{
  "n_head": 2,
  "activation": "swiglu",
  "rope_base": 10000.0,
  "attn_scale": 0.125,
  "init_std_qkv": 0.0302,
  "grad_clip": 0.5,
  "seq_len": 512
}
Each number is 128 + 24 x the weight over its row's rms, rounded and kept within 0 to 255. Layers, rows and columns count from 0. Numbers have three digits each. The size before them is the row's rms in percent of the matrix's.

# layer 4 MLP up, 448x160, rms 0.0722, rows 57-193, columns 64-95
098:134109147088104133153117137116124092177112129089141088121116150136131144138139138136112148111113
107:094138124143085194118123155090094120141126149103124103079102121132129118129115109144189140131138
099:138109081154113155100081109122147091171115160113120115163084154086143123133109131144114111091136
103:149098164142096151131116136120128094107118111123108098114135104177107104119058149123132079146136
092:105146133088150101155139146117158165060113134120128137167126091080117137131114101154136139118100
105:187152152129145158144093120120134080135106120107133178133104128132131091152161183130138136138105
102:092120114126083111100133175103121132121123111150092168161156129140125109128115143119078118127150
102:147126134113118128135088134124140129119115074143108162103123122090114109154140159115154173149163
096:160114107119153120149159143083168111111141128100127064128085095151123110079100160141118072112119
097:151155153175137132114139103123120116137102124096117176105122138138113113170114116128109127101107
094:120134077119156082108085097132113154089101143162126107136136131128127172117120124126116114146122
105:116125101130098125137154139114127149129149129096087132112162080147144087143159137081121131123148
089:096117151091102114143117127115133151127118162117130107116123084141097139121125123083105100113104
102:164113151109091123142143130085142131150113087117100112131126077149192138170161184135125148122111
103:169164132086160120104169144182106125152133103084166123126115155110136121151116116118143126122153
111:173101101110102163154159095124102098192096104151152121139102118150100101122132158164147162162146
106:112159149125153137142134068145179125183084146119100165139079129145078128141102121126117145124099
105:152144138068087123119136133146112110117123123133163157115122142125175139121158122118154137174137
102:108144110091120138107104090137125132095145145088093132110133128113129099115130140122096087130113
104:143103139139130146116084117098074142113146107118176105163124130140148155110139095118167164120097
100:110077116113109189131178119124133171138123121096118192129105175137132125124178120126116118125112
108:093112158074147133132138134136107187080132118132123128138129137149160164149112110103130080109119
104:088143116131136117115147154124166158119137152149118119119136161134112127177102125132160148124104
095:140157050108117143143105118174131121095129101143126136153132100132101145111131111121146105119125
100:087185142128152142124113152107114174119114151185119141103081127132125149136075156181094117128145
103:100128134129121138071156127111098135192080103115106114092120146138150136100135158148153103132159
093:112142140082186123141150165117117126123119157087111161099084128104125116130114106160177138097133
100:102110089127105096118143153113108148158066129128137122117140143133156121152168163111098144139179
098:075124112132094156128182131110108103136147128127159118134091157106171139112149183129150124120113
094:096096115083085127117154148120155137121166144109139120110096138151092150150066127166126098151140
104:147108112154154103118093127144138146139140097144165129184141149179110093115096164141134099129085
098:152104115171123096101116122161123150166120118108096122139114140130147111078137121096171137117121
089:137152151141168134119158110098120107137078140117181135139094161150139107144156119156182158118127
101:132145192102144145156123161136106138098142099168153143120104095114119118164137112127120132134141
099:093158085116126107132137197141162113128132112168136090148143127117109171156139096140064145108109
094:129122131123148153138158115131163128078151140138119087131170113146148077073124114123119112114121
103:099119139187089136079136132133092124130105120125128109151117131113112106116152140116098111164128
106:126112110100150092134158089131138172156132128135166089136140152161160164125151117120137139157113
100:118190107110158123113083106104143132090122110094112088146125131072096131142154092115111149111133
104:130116114117114099146125164132124132120088120133103119151155107130085090142079145116126091142162
099:148134152128146099177130101141102105144126136134085128157107120109145156114150126097132135146125
104:139085124141152114116114127170105121135116132132113140089153126130156111158134120173127087133155
104:120083075162110098104142096108148103144097091130108122113145143146096138107161136157146133121078
105:117125093143146147180160119156135085174124132071128117100135140123149151072165112114173104181129
103:120124115164109137115139139123135088119156127112130139154132130127127138098124151155155132079085
103:103189116133108151158114153152140132188122160137150170143150129134137149142140112150121084117103
101:129124117110155065159132117136090110155092097081168153087154119133105128121146092124140134139116
105:181143171115083130078123087135089170136157147116103170130106159102106117096101123106137120154106
101:136129107140118077091152132114105107145137141148091115133127129136124136107124140163175128137118
109:105119119106110156091131138145144097075161120096142126132165155126136128139109127155136135123081
105:116111143095102133163139141104152113154142071076179160138117099133148130154166111152136126138111
097:145167085128142113071108097116182119112151127124140121138119166124124130117122089080118116128109
096:113102106118132137122104138113094108121096150147158119114149078147130144138129116119171135173117
103:104105090137109129113115142117144076128142117079133159130109161132134110179087128112111127131101
102:107126133141100080124139140142158088124143106124138143112090085112138130118130103137120109163150
104:103143071164127111101114118189146159157149115097110127113092129111144098139122107121115130143098
098:148127118083111186114163148142157115176107156156175129139154143139113126116090109117102093099120
103:134107118150083080149107194129107135149168122167114079066164161151108126087167117137142145154138
106:091094131099098146127118090117179107159129118115143163077118112119111097096119142140123115093131
106:104147160135139157165181138156137142149144135154107163127126129168131109135101106136121118115148
097:140173128156141143110175113142128153138160113131151132150117159149092106115089105120142118096145
097:084148190112113155154132144131146108176101123125108152125101099170145105151135110146097159186142
104:147126143148154147102103130122141126109137168097148145087108113175147076135093119151137164138159
104:146139123123136175121139133103153082106131169097135096148155136134105098129101091151093157101117
096:041110095148116135091117127127137144103129158123137107162139109074121096169134120125131136082125
095:102136122112143100131138146111118087118151137164111109111137123063129103124109127150108137146114
099:155159115192110130105108120077137143106145134105103144112081110154114133144107178105143198130119
101:115129098164162125099113158130113148081164110122141107129116154082087132092124126099126118151107
108:124132067171124109083134127159111135104099099122146124144147152154126116140185146152155165105133
102:102146154130164100117084199099127145128144120119139158114107095123098188103132108143132125129182
109:168173106123183168158157130143102109131145174124112127134141170141112163166084102175114136105101
097:159167129120132128103089131182143103111154104151140148137120116152126087143137100116138121105132
108:165175136187127168134103151091124106099090115091146108132119122144153137139140138149135148131146
100:115139094125130137103072153171055178129136132189130126134146146128125119135130136100163143143123
105:126141103098141114124096087159137140146152130138086119142132118113132118138109116115103122135128
102:129121129149098173107091124172140120094121100137147123111140161115162126134110079110142138078079
103:095110119143133158123125150074119150118116115160132104114177140165171178139137132149099145131109
104:119171147136105135162088134158114136070104096124152122108173137088112127120101166089106154115161
100:077164124147108147166101154162081151173099128130133059135129097118115140097125128056096092132122
097:094172124124118102123111121157148157152088136132091124091109140151104143195117127148127141139141
099:124148165139148147139127101094166147122117133154122160093093132105141097117151117107087110160181
098:127167160131089113120087101144120173134114126134152163142125114116089104125127116167142137134153
103:113090142143119138139109152140146130132092168151143143162103080166126149129154126125122126123138
102:161140159131103143152107179118121165077101128119152141109161157138124109086156105131098124150136
105:155111114123176156120162121131132115091138172140111122122135168099136160112130114138126104123074
109:131109160092120147106163097087119135107108100168065135138090147120154150105096149105128151125155
089:124130165083094117103138115132119137118111140097107132138137119141120106147092093106136130139074
099:112119127103093140161154136100154127124113127142128117073173110138122143158145116144138108126095
106:159149142106080113106146159141121100131111087128170135147134162105122144113126139179140160131132
099:124132112144113140152137092127123146114132094147136111135127133113115125130121108126127145135127
102:092155140091112099122118136145140140127095101086124123060118127083124139164119149135119130128096
104:067153173126114114123148134120087101131153126148148118134177086146095138151162139117138118140178
100:122125122147144124134152104161145093110129137131123153161144089141117101107142128117163111143137
100:136128160089149140121095150070112176146127109103148123161153130153118141121143154120154107081109
103:122162135142159157105139106135138162131181121115095111100145138129156138179166158149134137122086
105:141106113131054137077128082153118102130155187113113143154187148131081119115101125123094118106145
103:111142155095119152111140126117123124119159111130165070107112123116160133125164113144121128127139
105:166173152127146132133091109155129134162125117109099107120116133130114142119138172168170119176129
106:175141153109135107128136095142117138144117144118175146113159131140124152101153085119139183113075
107:088177140144166140085101083098125096121132094104124148154119089129129137089117146152119157129100
105:113142148152101172118153178136143144128153106158119153102095106155150182149122120124134118162158
098:143124102121183177141137129143126127184146133185109147134114137179125158189130138158160146115103
097:096155118126110143116148174121150131155103099110157111133115136138128120141110158115140097115090
096:112105147115116130132136130130128127105153084098071139140116104117147119101125155091119127099150
103:132068110120105153132097079066111117152086108113125164126114145153139133117100179131132113117088
094:123179118127125114185158118143102112164164118095113129159146139082109117146128128146122135150118
097:112169144115110071132100124171112137171163116116131155073123126139117096113191093115184119140122
103:127177134116152169165124144108107130155131145165142124104148131147176151144123104125124083152082
100:151111112123130121156150148148134112118095154129109125163094137142149103117104122142147108112135
100:147138100127135132164149135118097122122076152137096124118083097137102142117169128127104128116111
108:155117125075141157117132139145102113069142125104142131119149101158116110132123128137127134125152
100:176145115107132124103154145133118098115126090114132106090129080164139126121132166135125109169146
093:119090107111136144142126112117131103128151122133169112149156114154154188167085110152111136138106
099:139155137134120102162141134114129151124140146099103118137121121136153118113117168142135084135115
098:132133135103120101105151128158142185126147110091144119100164138121074096130120164143164103165149
103:097128147111134152152153115097126120126123128161113153191139178142086108133137120135104072113102
104:164093179150163162121106098097161076116134143109110124142149147134099088094133103101111131134115
101:136164103123099124131104149111092121135125110140134125142142103104109128143156147151137121115150
098:120122123179128132073103132123110129113146185107153116124132145131158063139123117122146098125149
106:109091081153103126102116141131128084132143106116137134129118126122148152198160122110160129136150
093:160100123179124144095148112106137121115164151140135162135112098126171188107145104170118121109136
095:125110143096125129137165163173112181106163134126137111111145143102106192134160117087096138156151
100:086160119105132160144109100157134149146125173100124144106102138143137150140158127131118130111166
098:100149145160149124135125127125119073134123140109098123136095105111155115121113141137127142159206
111:131155194081097174105146106125093141141104120110146145143157127124139106127179084116106117130103
101:116124107113130130097126116151135156093116123127155109156164175158111159126142114150111131085143
098:164145115112120146148098123126133173192114119124179115087130114131103126138131142101135127121122
098:108095159120146151136137108101148115133084143148069123175074106142151126139145151116120104090127
100:156111121108145152135149108093159134164147165127100126129083150123190161143161134148122100083127
098:119182091135137120136144083086151134135124114115116180154081128140120155137173127109076146102114
106:140082100131130117124123102098166116107084108136145125155153157143157131127147134122146119097150
096:126109130113125134106140182111167124113101157130143083122119098137111080112143124148125108073159
090:125098098106098157104167087136160151091152122126146139140131151147094087140141134123114094148145
101:139150174145149104158129099107113094127068158149132085160159100110119155109127103107189163185139
091:120126114180131119172120143117131144137116105146158111092109132134098122087148106126134107150125
096:121122088116110154128122134125146115123117135109119145104143130130115140116173109105117127113091
101:168140160138117075158113160086112171119132148117119112155123116123115157079134105156121105125134
# layer 4 MLP down (transposed), 448x160, rms 0.0692, rows 57-193, columns 64-95
101:087099149142113121100120158154110134141152111116160166155172139132077151110129135119112118128120
113:093113147163149113092117157174107121068151115164157147134130091123130151110116147159121118122140
097:127122104125120104132142151127161182128143104107098130155132135086152144147099130110129107133140
101:133170153148111130133106169100148131103122110161108152149157113129151140126161137086145119112106
096:145111105135083149127155107089103087129094138120123105134138134124156140142168153167159089120083
105:126114129151090109139176135113124146125128106109126110174135106110098144130114146086158113132131
104:125124152139149129110138175132122144104144158114123111099092122145127134123131105113142126132140
101:114102120139155123099125108105145152108104164153080144155120105098133118112139172120087107097108
093:115095117120143140138185147159115139113138114149157118106112139169197119114164134122129108122142
098:075161113089156130091114126145121141136090154108103136140120101122116115110153134126126135151136
092:141126154116148131134146171123104149116114154123131127121126111134130133152148138100111137123117
102:128116118115146113134120158110120132130101161162127130074140155126116140084122143124155166144137
093:143171088114140118102131180120117139105131092107144116108138128136116148118152092128164124141097
104:207158141108132136135088174142102089099128118109125118129146120145082121129083156115127124154168
099:132118101109109133139088105148170140132087122151114168153109099117119145137127129090129110130157
110:117091093130134116077104104175099104139145130132125126157159110173105096125136134137105101177159
101:163116144106137115150124108158146109106131129148121114064082144138066148116087096146144131130135
100:133110174132113162115151149136150134096121104116115087153129114114167165138119103100146141100124
104:138131155124145184175131100128094141131131130145103150138136101148114098106116142118138106115132
102:135100078135095127123149137128181135149157107150083117128055105095086196118116146139139137152120
100:110163117113101132085117110145136131127137154155144094139112108117126160100152153125129069096159
103:146128147092123094110167179141133101095113165121135135155081103139090159118122146135119168152122
105:129181137123148127083144124114125137130131163066115126155120105108134155155110126114157113095149
099:092189114165111140165147162108097130126112112127105114148085139137137137105142133142138125118125
102:128138094161137116115109164127127140138124154102099117146137119124153147179166120153140122144132
103:145162171133107155126106156114147109176146106101134129149127136195127097076125154152105108124135
092:083104134151158101167120148106135167098140123173148147110128108105142134128128120141119108123096
103:143144125166138144098120110120159122117091151120106104132157150176177147099157157137132142117086
096:116149102122123157117127097121116088114099120117127134148128097084080155130175103118119112105137
093:122164124107153114110103105162129195106146110121092099120150142108152126168107132140114138172089
099:121088116090115133114097120134141118155125103133159151138146125125156132078166108123124130091125
097:173097084138132120121126160191147150139142133114134130142173088140094106102135140097097129144149
092:109143130155141130173129135150135092144137188099121119126127128153185131107140119147141132119169
099:103133114187138140156125126131122149095131111153096067101109151129121141095149114167096147127130
099:084122154126145094128124123131134155094126147110091142124189181134187177115162175123135113170106
093:121097121075127099158139129158120132115139114100103145127182153124165174092094134122130133159109
106:111173112153139187102169115107142135122143115136154152132127134160138131102136104118096066137141
105:069154119109135174164143157141136130134152142091096105139133113137119113105099105097088089165088
098:127123121129140148106137147131152170127077140120120077113136121119107137098133101096141120139143
106:113127099146127158159125113085098109121134136164152105128095148138143123102106107114124132136091
099:124167122114095143119102116133122151135185143131088128103129134148080130169133118161147107145111
106:171113089118123127106158134129139120151134139104159124106148155101129129147126157134148115117095
102:134125119138117111109156122136139159133150126168097119133175137113164119090109142090137111167154
103:121088096155109137124119135134134127120152117098116142119181147121110122141150109094117104142130
101:135168149089111125106126131131145142110120117110121110096137099103162121096111105129158098116172
104:121158126129159125164123131129104112123121137127104090160123117138099161129109112087111110166108
105:135121137119158178158144087136100123114133132136100111186112097134126138125127115123124131140109
108:110104145125170113135106124131132142134148126081126143154138193147110105128161127141121145130088
098:115100150104090130135160190106113119110128095132123151120113091131136130145143123129154144145130
109:110107142133092183135121140130099108134149133098143123134164143105112134173088096146137097131113
101:158138140101099131176182109134145166123165135134127162088117134095149100107108148136143143140135
097:117103138134129107103115113121147158102130143140132132154104151108089125097154154125102118117113
097:144111148085143125139161119137120157109132128110164124079147119106130164104128110099123105131077
104:120132107111125118150135126103138163127152143148149111096099139122139114137131180130153135087103
105:112123157118101110140103140109129129092182087128158148132165138149179121140153130161118140106143
104:178138096108133129133153119133155135142129127164099131128102115184115107095118111124148133178149
103:167100182149115083102143132139123150121080119125129138124133136099125117114106083109129095071141
102:170093146107145129149138141143122125134120127162093140142179108153092110173093133119139151135109
104:167148194136124142090094127136166156107119124137119110111183136153138106171163113130118108125094
100:144101142093093161097128135117155091155153134159128181145136110111104101137120130151168157106135
099:127131110103163127148136107135093109121134130139110101109107194113139136112091126138115119163137
096:123135124118131144138121086104183146139125120181106131166137136120109120125104141144140113115113
105:087150120129161121113132174113164167137137154136123181121106090122137139146108131182127140101170
103:120145127147132083101123120085130070107122160125119166112161124096100076086167095125135078128087
101:128176137108106130144120133077103089120131166165136124140121127068165111169138112080103146092155
101:112164144146107137118132145118127135106112090088167131145099079142146157171108112153150113121157
100:125136134119111153097115081176119129115133097120171161148133092179099138104145187175114130101141
102:172148123123128088092140154130111107132126136130162179112123087102099125133130127097091131137133
104:125168093113141114088109136137167065152094127117164128136105114128168102113173187110135159132124
101:132098150118149130144152145138137171163156170126154129099111131131132132093149089163154091129156
110:153112070135072112143068125136091127148106112097122150120143105096109123141127128122151115110156
096:143155117090090125113178180161138113156155133105090172096145152086138123149146110067127143061129
106:154159162131154144098120091152141201140144129112117128108130133129185140123134118114092116148159
100:146144145141143128151061099107081146092132119134163163153124108084113101149059130124115143141109
103:140129153140114132095138128181113099073156091149164150112157151127120113116064140141104116122170
097:105117100143090134113142144164111111101087101117110129129106158166127150087104138202114131121133
103:133147161120072104148108132159153132145124127119117170191148152124035094152144105114133113129134
107:121119107144129139123122136137136083105103129110088101109156154150090105103147138136123138109097
095:136143110109119126108173149093119141110086144112107142116144146107090128129118149124118104147120
101:134083125130154127110121129153107173113098118137150098125158084118180139126100116160143128122169
098:137144115114135162118153135148121079094091150160101130127159139093081113146109090153106127097095
099:102098145165132138105107141109142118104132130100122110157110145112168135121082132108121130134113
106:073135089120135142138122182173101114111088131125116141113156116099122125129094125096066113160145
100:161091142132138090117161138124143121120086149143144116091100179116174117100147139104140125129164
104:108127157096123142101080114161139133136169103117146122144094162075164119157144094151127113128095
108:167132140159084156141137062123160114126108123164138130168145115132152140098128090172136140126124
090:123134202119134130107125118172099117154136107133114123131116116150135107134146111140125107135089
099:114127131112158130103141113111123096124124120094130127145103138136162129134149127140095113167140
106:173098175096138141114152141124165117151115098142188116138145128101114150112156142100128135117106
099:117145117142121123153129098129117126144151100089116124126092110137101107136154138139104142159125
102:144100108127115105117165118162118125125101141128126094148145149149198126139127140112132091158130
103:127087154136137115110148169140138149134174162075134064183101075115148178112118160131155127172157
099:105120109128138086160141180160139095103126103125101106093119163102134164128160118125133143106090
101:127123106114135093118165111156115118123140100127121176151121144133158163097120141146170160101115
103:121118145162146147104136138094145115160166126152133149151132101102127099110144102122131131124110
101:144127151114077137062126116134085075146115118116136139143145161165130114181137137126114171131106
102:093091107099123156152142130169132094114086122112144079162088157130103136125114131180141085152184
099:120132117126159162139138119110164134118119146115154122111112166141153122131119118104169138159128
103:092156163151079155164095167171104131139111096124100094133170115132134148150161130126127144175100
105:105169123149146120119097096137172122154127118083111119113167113174144122093127152123135149163131
100:082143176141114110119123141098133133112131156137162122145124113111185158140103152156107154188130
098:097161108156131133152126144133119110117152117112085120125128120109102138138156098131141157153116
101:171119085083132147130122134131114146143129134099137095114109099174128109147128086147144095142125
098:155132140116115121144105127162122116093149130125151127164101118105099103147120157118113091104132
101:088129146113136148112121148123162151126145138126086091154145113115089120123157120113129111139095
097:121126077116144125148158132108088076082106105137126185152140159118145084126118105095125110090075
098:158137115141087133106118115144137089088135101128147122197109171111111128120105141132124083117092
106:116122143140126144123111119132093129143134188138133124117112145139134163147122090146147125137115
100:194146086123125117148175119117142155132128133111135122143143117166171151125111129087158132103108
098:117123130100145129155113121111119098185114155118131097125150138161145154142144078129136125142138
105:130133129115115128147110134128151123103110087177153148145102074147150101120121143127112144143125
095:087103127128162092111110134127119098113117154142119140176136109130154096080145149145104121144147
094:136105130145104141115104176133077145135130151113111156128098123164152138123119153103139128094123
098:119139168112143109113113177116112107144145125128151104102155181139144121140087135097147102114094
105:130121101113148145114176092133134127121140126072155134150133080138098106104150140157165089130130
104:135093153119098149079167113139112085121139145133140145124144138130126098123104124106132123084156
102:123169158138156114119120154136114125138137072126103159117091133130144155135141124147118077083118
100:130168170108152164113123124131098128128138133123112114093107153130214118142147109118132099097116
100:125165138081136149111077157122108157157133138115126125141155126153081151131148117132142129128155
108:093105087148164090164173100105137130084160102075107120138143162126145142130173151101149117097133
098:140073128096152127117128099125124145126107159154146155109112094141173115099091139095115130140121
097:152098170105150146135125144143119141135115132134139104075160110104137119128155150118132116131134
101:120169137102144144143111143125116110117149129118140159108133128141094123148161107105159075123135
096:156177128170133109109109115158115080139130132099165109150118125119106134141138143166187116143130
108:153128128100167152089108106126118150122151158114123142111165093094103169109111116127113101135153
101:115114114128111113125111134133151114118078083123120090111195132109119137153143135125083120153104
099:129137139149138142108124133164116142126133065112144120101188167100105091107157149137105151196131
098:130166152087135106097135124146120157119128098126150141117172141100159197108148149100114105152100
101:103147122111104100122151126131140120131168150159150185132145129140127137128121109163122135156092
096:172098128095125145105113147100140155103120116160100171159119105123127088132138116109094134100123
106:099149167144124093174107112144128161122164137141155158102124094165147134131122084166122138124142
098:135142139114151058113113119107127129097173093129089150140093139176164115139100132155104152155181
090:143134094125109134146146116137135142112132141139126126118110121138113124127138166145073140148129
100:174124152147061128152143167148151098118139103169164150149099169132079134132152140117121152125111
086:133132116130119110143071111116155160143125130129127149144183136091025140150140131137118143130146
096:115124093140126139100145148143143116110157126135101175155107137118143154129149159164132104092093
100:106134100146146134136131112144132097118119116164099155150122183113126161154172115114101119089104
# layer 4 MLP gate, 448x160, rms 0.0749, rows 58-194, columns 64-95
107:121088135110118144084133133109165139153110109119145138115141135106135119126130078105137112150124
109:150144075130118140071095097126134146150115140084111106127122142085122076144109125124128126066118
099:110101150135145097102153133118124133128134140109108120096160100102105104114086084158173104109139
090:140094124156145125103072120088161141109156133104095142174152154174134121101100157120085145148129
097:107148134141103136143137124108161091099105111095141136100111158143078142125155140133153086188129
107:134122143116131155101090134129145138110113140130151119094089121138096097158131157076090142117133
103:106112134174099123083153121062154140117133116104129156146160148119135158152123121098115149083134
096:120089119093134106121138109124148114164158105134167101133098120153125134086109135130159102130113
100:116110163132130142053120125101139160124106120093137130085105144163148106159125100141160124144119
092:068145109127108127122162135166119090161162168151156105126134134142159106149150123115166116118121
102:090146147138106115096122108118139143106149125131118138135177123098108142129120118149114098157138
090:148102135139124087161083104173144132143191122135124145155112132129118119097088078118108119097149
103:148166138151124135088128086141159111115140079104100176157140185087124148127116126146131085128113
103:124144137123145133134123187133137129130133118135140078124115109155162146138123155147110151101128
106:112125136115100159101086099155179132166137093110127134126143138120120107144130105102146120095125
101:135141107151114077086139119145121168104171102153110079095162172122162127135133129153122133110136
105:133105136133077151129170140137147141147066107131098170148125128074113112157136076115123132129101
097:126113128124120094146160161132147113140112130119135102149195165152134129101145101140121150161099
104:120111126118158144159096143127125156141140095145129160113123104098097126138154151100162129163122
097:147147163144123098185109096116105155155111089127094118107117122085158147116084106118152103157156
097:110140136124146100100134152175124155161170148111115146125123131108134166126112125128115119112119
107:096117122147099137097115119146150148108115172150138143125138129158137139148109147113134120147120
097:094091138123101094104148125165141131119084104118125107175105150108102152133124149143103120125089
101:109126136151127132098116129092151124154124142181116160160138117129104133091114114108112117126151
101:153160131122125145115113115155134165099116173091131149191128114109142128181100117128127085130104
103:123174154117156142108136158127146132134117111116094157139108155109094101123120106148147111114066
098:132108148096133154137141151142094134141105067131139100118098087078118105123113143167083103134095
095:109130126148169167097148146116113091106132135116143132127111158094141150122147133129156103106094
094:148148144153142094117089123146126139077112105091096124137141132065112096121147127125139172139137
102:136134132106089130118140129152165115137134129158096172159129119116127109122174129114146146116139
099:116151105143123103101123145122157118132109097127081111129146146175129141145124118149120160098163
093:114154100168124120147086112136106126108142153146133111139197160099162131080133110106148142161087
099:156130169116114117122175154144153097147119081125131112088100118142110118106134114166177140140122
097:122101125141128102112127127119127110117121143166144139119131087157149116139151142137109119131188
097:137147147147126107115105093115147113124154126141083166144121117111118132145158151150129112144133
099:086143122157111123153114140153139150117133112134138155148149161095130154130060122103104103182119
098:103118140140126115113139103089144149128138137153140116069153136126123116093151107123092140118110
097:162114122130107174061132135119171139140109156102165100163116140129103176127134122146118102099101
106:125142110098111116091114100129077147125154113120130163141132122154072082155139131173169162087076
101:126112114129070131096163147160135132148095126110151119107117131144096127161101109085122151141133
114:166125122166108129119141093132169141153156098121146151137086159138119137140121141132115098124070
102:127108122123152131092108145153138106126150120110132131124144135080118157159123146122139091077116
106:141111111112165109086129126121162161101111123134131113135140116094093130130149175099109137101119
104:116119139152125077111123148115116137134114119110130111186146054137133147118101130132114151141109
101:149106127119105128155181163140148115142128089177129148170136164152088128125124130110130108116095
098:158122185105141101119147167093108151137137116096140113100154125137141104092116129065158137134108
099:102105125143104115115153158139134129129136063049176098158162155113159113123092130150134137135099
099:115146104118094150139141139178162114140103101134128124112119143107133114128120096168103082148139
110:145151133093118146130151091148120092151159099111139151129162157121121069175120126076155140170079
104:141127140106094167123109134175140140137130121095134170127161115156135106123147148095079160154159
096:129107110126132161119185160069157140104115133133170113156121148137129143144106139121105146083135
095:139100115151107173183164122140165104157137122171117152095139105155146059084142114155148126153159
100:132104106120130130146128110162140130127155154131154132084127139136109116151070126098097094142086
101:148116168138084108134124150189147145127156140134125191121100166143117131117096132118116127142127
104:142159117154112087137118138168118142148114155149123125088130140103136107103123124145112144181102
101:116118110150157107138168106128118150114139132087129170158129158159120101142127140102130091132114
104:150136128135158139083102119144113096112116088151127147136064206171132123156148185112113156152091
108:094123180108119116122107118127136136147184088134142139102144074096114084130105103121144114142144
119:126133127099082140118094134126170138131101143101137124137166170137117116115099154099111126142095
098:111150164157078136141122158135104127116154077158146134125136167152143130105115132146135171130110
096:115140075081110114139120104121169146120155092159107120085168123121123091135095152150121143094097
106:107148083143147164114182109085187123157112128109087165122084138125107124093115124145117125087124
104:144130106111151150099122126098107158108144133114116130145127133158130170129130144160130132149159
094:104111105109122124113089134149153164115182112140121131126167150112120107156121112163117110095117
096:125127133081147134092132124165134150102115119132140126096150156139143109111164094174100110097108
097:135147150105134151118142157153090154132108083150173121166097135127132131133130155111079120078140
101:105110185143090088166099114121167160102170106133116123102126107132139159100107140140121102180144
104:110113128163123129102149164150150167140113131044142089110102167160127098142159151079144139113115
098:135056144086089145117158112133159102145137141099126084151139133107116117140101140147125129166143
104:161120174108080152091123134145147162131128084081101104100136144097125124135155114120131127160116
094:163164147140160171133131137137145180141138150135104141116126116147160096137155087130146122150069
108:122123182129136085095117096152140144130112151142145129097140148128153138109132157109113129149134
098:109108123156122058139141081130135153119156112127117134125085135160128131080118121146127108103108
099:140158149150126119155108135106116151141117136145157107175136123138124153128167128094162163114112
098:123133108115116101135149139110123177126130109131149094144153121130111087114150176154176134169148
105:193158128115177099091092132170154153121180121090120140122094109144120142090084131084189151087130
108:113103148084113096125091112144127159140147138142106140114147135110147129112125163098096156156134
093:183133156173090148115092136144120144136131135118123155135126148125126111103100107178143160136141
101:148078152122147134113151154114121127122097117148145124132102175141108135090138116176145135142097
090:133154160153124132094154155114128182144128146184152137103153152165117134125125118106148113152154
095:099146161119142136145191127168135148131117123150120152123099130117111096122124108125165084115141
107:092137105087092115112111139124154128099125128137119126155163113104110117132128162122138105120126
102:118120146098088090099135144155110163122156133126124188122103124134066100154144196132121141138132
102:147110141115101147123126116172134124123124146143160149143133158137100111118131094114174100149117
107:108150124169080151111093144138149100135126125131114160120169141126096093111125108129131142131144
091:119117140093094082090124128161134134119157140102120144164131089134082076122115123135162085114090
095:098123126117081123106139179123163136100153109163117179116156154129117133129147098102110132063088
105:108155120145138146115115152119111141081095169162134103174148153145118116107107117133132113102109
106:140138185100125086121109154155171120114116101094100135089109096124112113147108146112123130158142
108:097165115119107153130125115122087143099106135122112125149135145149108129129105146128169100129106
098:162141169136103137139133141128146171098130116103116146136103110121116155142085115086112110155167
101:103107135092119132077132146132141163162094104135106146140141163104115136138151161132106118104075
097:126117104137140079138167172131119133126152084097110155121100121141119098096120117131124083097135
100:167101164122116152083163171127169117141152157124112150128125141212107104123099132148135121091091
108:095150132100098121083139104115158124098109159130124098143130141107121103126138121101122091070144
102:164088086126103111106120145081141118131063121112103127113149125129114094103142123112129159138077
100:104143150176139129134097129126166138150167137088111167119077124117120125169121133126146109141092
098:197125150116149106139105133121174110081140119118156158117109133162146104126139163144074130119112
107:094136144077125125123150096126167147154120153135111199148144163146132105134108145134116119107116
110:147113163110115153102146121086180154092141115086139168134108157124175182120099127138113114148158
102:091153110137118130095085099165135100084149164160122139118166131102069126107136144111143163120128
093:119133191152146092082170108171117121120087114120181165106121141111127118165166095124139119122119
093:135134128112135100109093126143152133141148138125148174175126115145099127167128163153119143154116
116:122092144119082127132098108103154175093153131109103158107158106109150122104111138121145119112129
103:104123150098140113147121142152150176165138158122093141111177111114101122129122105108141112180104
095:093141111160119129136135121123161151137091138106170149113130151178140092112194115109162128097122
105:125149127101120117125114134116131145135159109151119166136111149119138145116140176126130134146129
099:116103126132184161123132122155132134097127166112099168077137103118161104142153162141154108184113
098:133119136144127145104113129143119168085096095103058146122107124136131101110146172096127122137100
102:151137100115132112100148105184138115077153146122096148155154088151124122102137154125127106134161
092:116145096127136148068103129134107129117138101100106117109115154131140176095104096110126130138128
107:124116154126106130095162114129141142115129129133149147145171104098092129098083126114153150132106
099:096131140170151116117164140106132098118132126154117104141107136149127118110106119158125121123156
099:120151142093138134109121154133125125123129094153128123184108139128147127092133141103128162112112
104:142138126107104072108188152115119151128112131139156119124202154160132116087095158148124079104099
098:175109110132102109111141111118144120120150150159138110135124117126101133134101155152137174112155
100:144117103109128115154145139135179117112141076136168132123111110124100136212154132176082140121141
097:080092140136134097116123122106140157101126145124119127150118138115158115118150090100094145147106
108:106116105106115128119083139126134111126124109152081166110108133123135127133108141153106127122132
099:114114083124149116122111106155157155106154101125101151077123131119113112115147118118152117115102
100:168149119121143143119135165152142082142167073092120103118129129139124146112156172149096087112123
098:081103171123069126082115145145115093165125091109129107095168152095144125140120134145180134132118
099:120144161136146114150162098111144162138172115139105127116109115100144098107127092110125105134129
116:095154124140094085136118132129143132153129137111134096136093126086129113111091141122166156131134
103:133168152143134120119141109127150149116133088116106113149125140117136127135123154114106114116146
101:150151150119084135095152125143182110121125149132102168157150130165132115135140134140143146112168
098:115172145143132119119173137158105165087134121147122145187141109136146169146179129146132169091100
102:119120086122138112134184142115119087166143119107188134164138156148154132152167149146152105108103
097:192084174143084143112136107118183127158132117154118123119135145142119103120124167110146126106129
102:117119071141144087160138131161128132113106158117112126106156147153147112106132099174159134090128
102:128148074102189131150148103097177105154104142139069140129117141146131104118146124109135134103095
087:072150066104137075137153103114142123128099144144122144129159112133110127164164100118080104135091
099:126177114153096143118172133154142129159142128151124155103106148138102125142142115120090111129115
087:136150138107134116087148149152101104103110146121082142101151173167150134164104132144106162094096
095:153130147075121097149143142129116156144114081085114108152136111140095104127110168146138129159159
100:125107122103124104095134098127139149159120116141115091086092134106088135117160139138160129157103
094:133145091120136075122154156131070150100119134118086117152082137114144095130061169136128141110130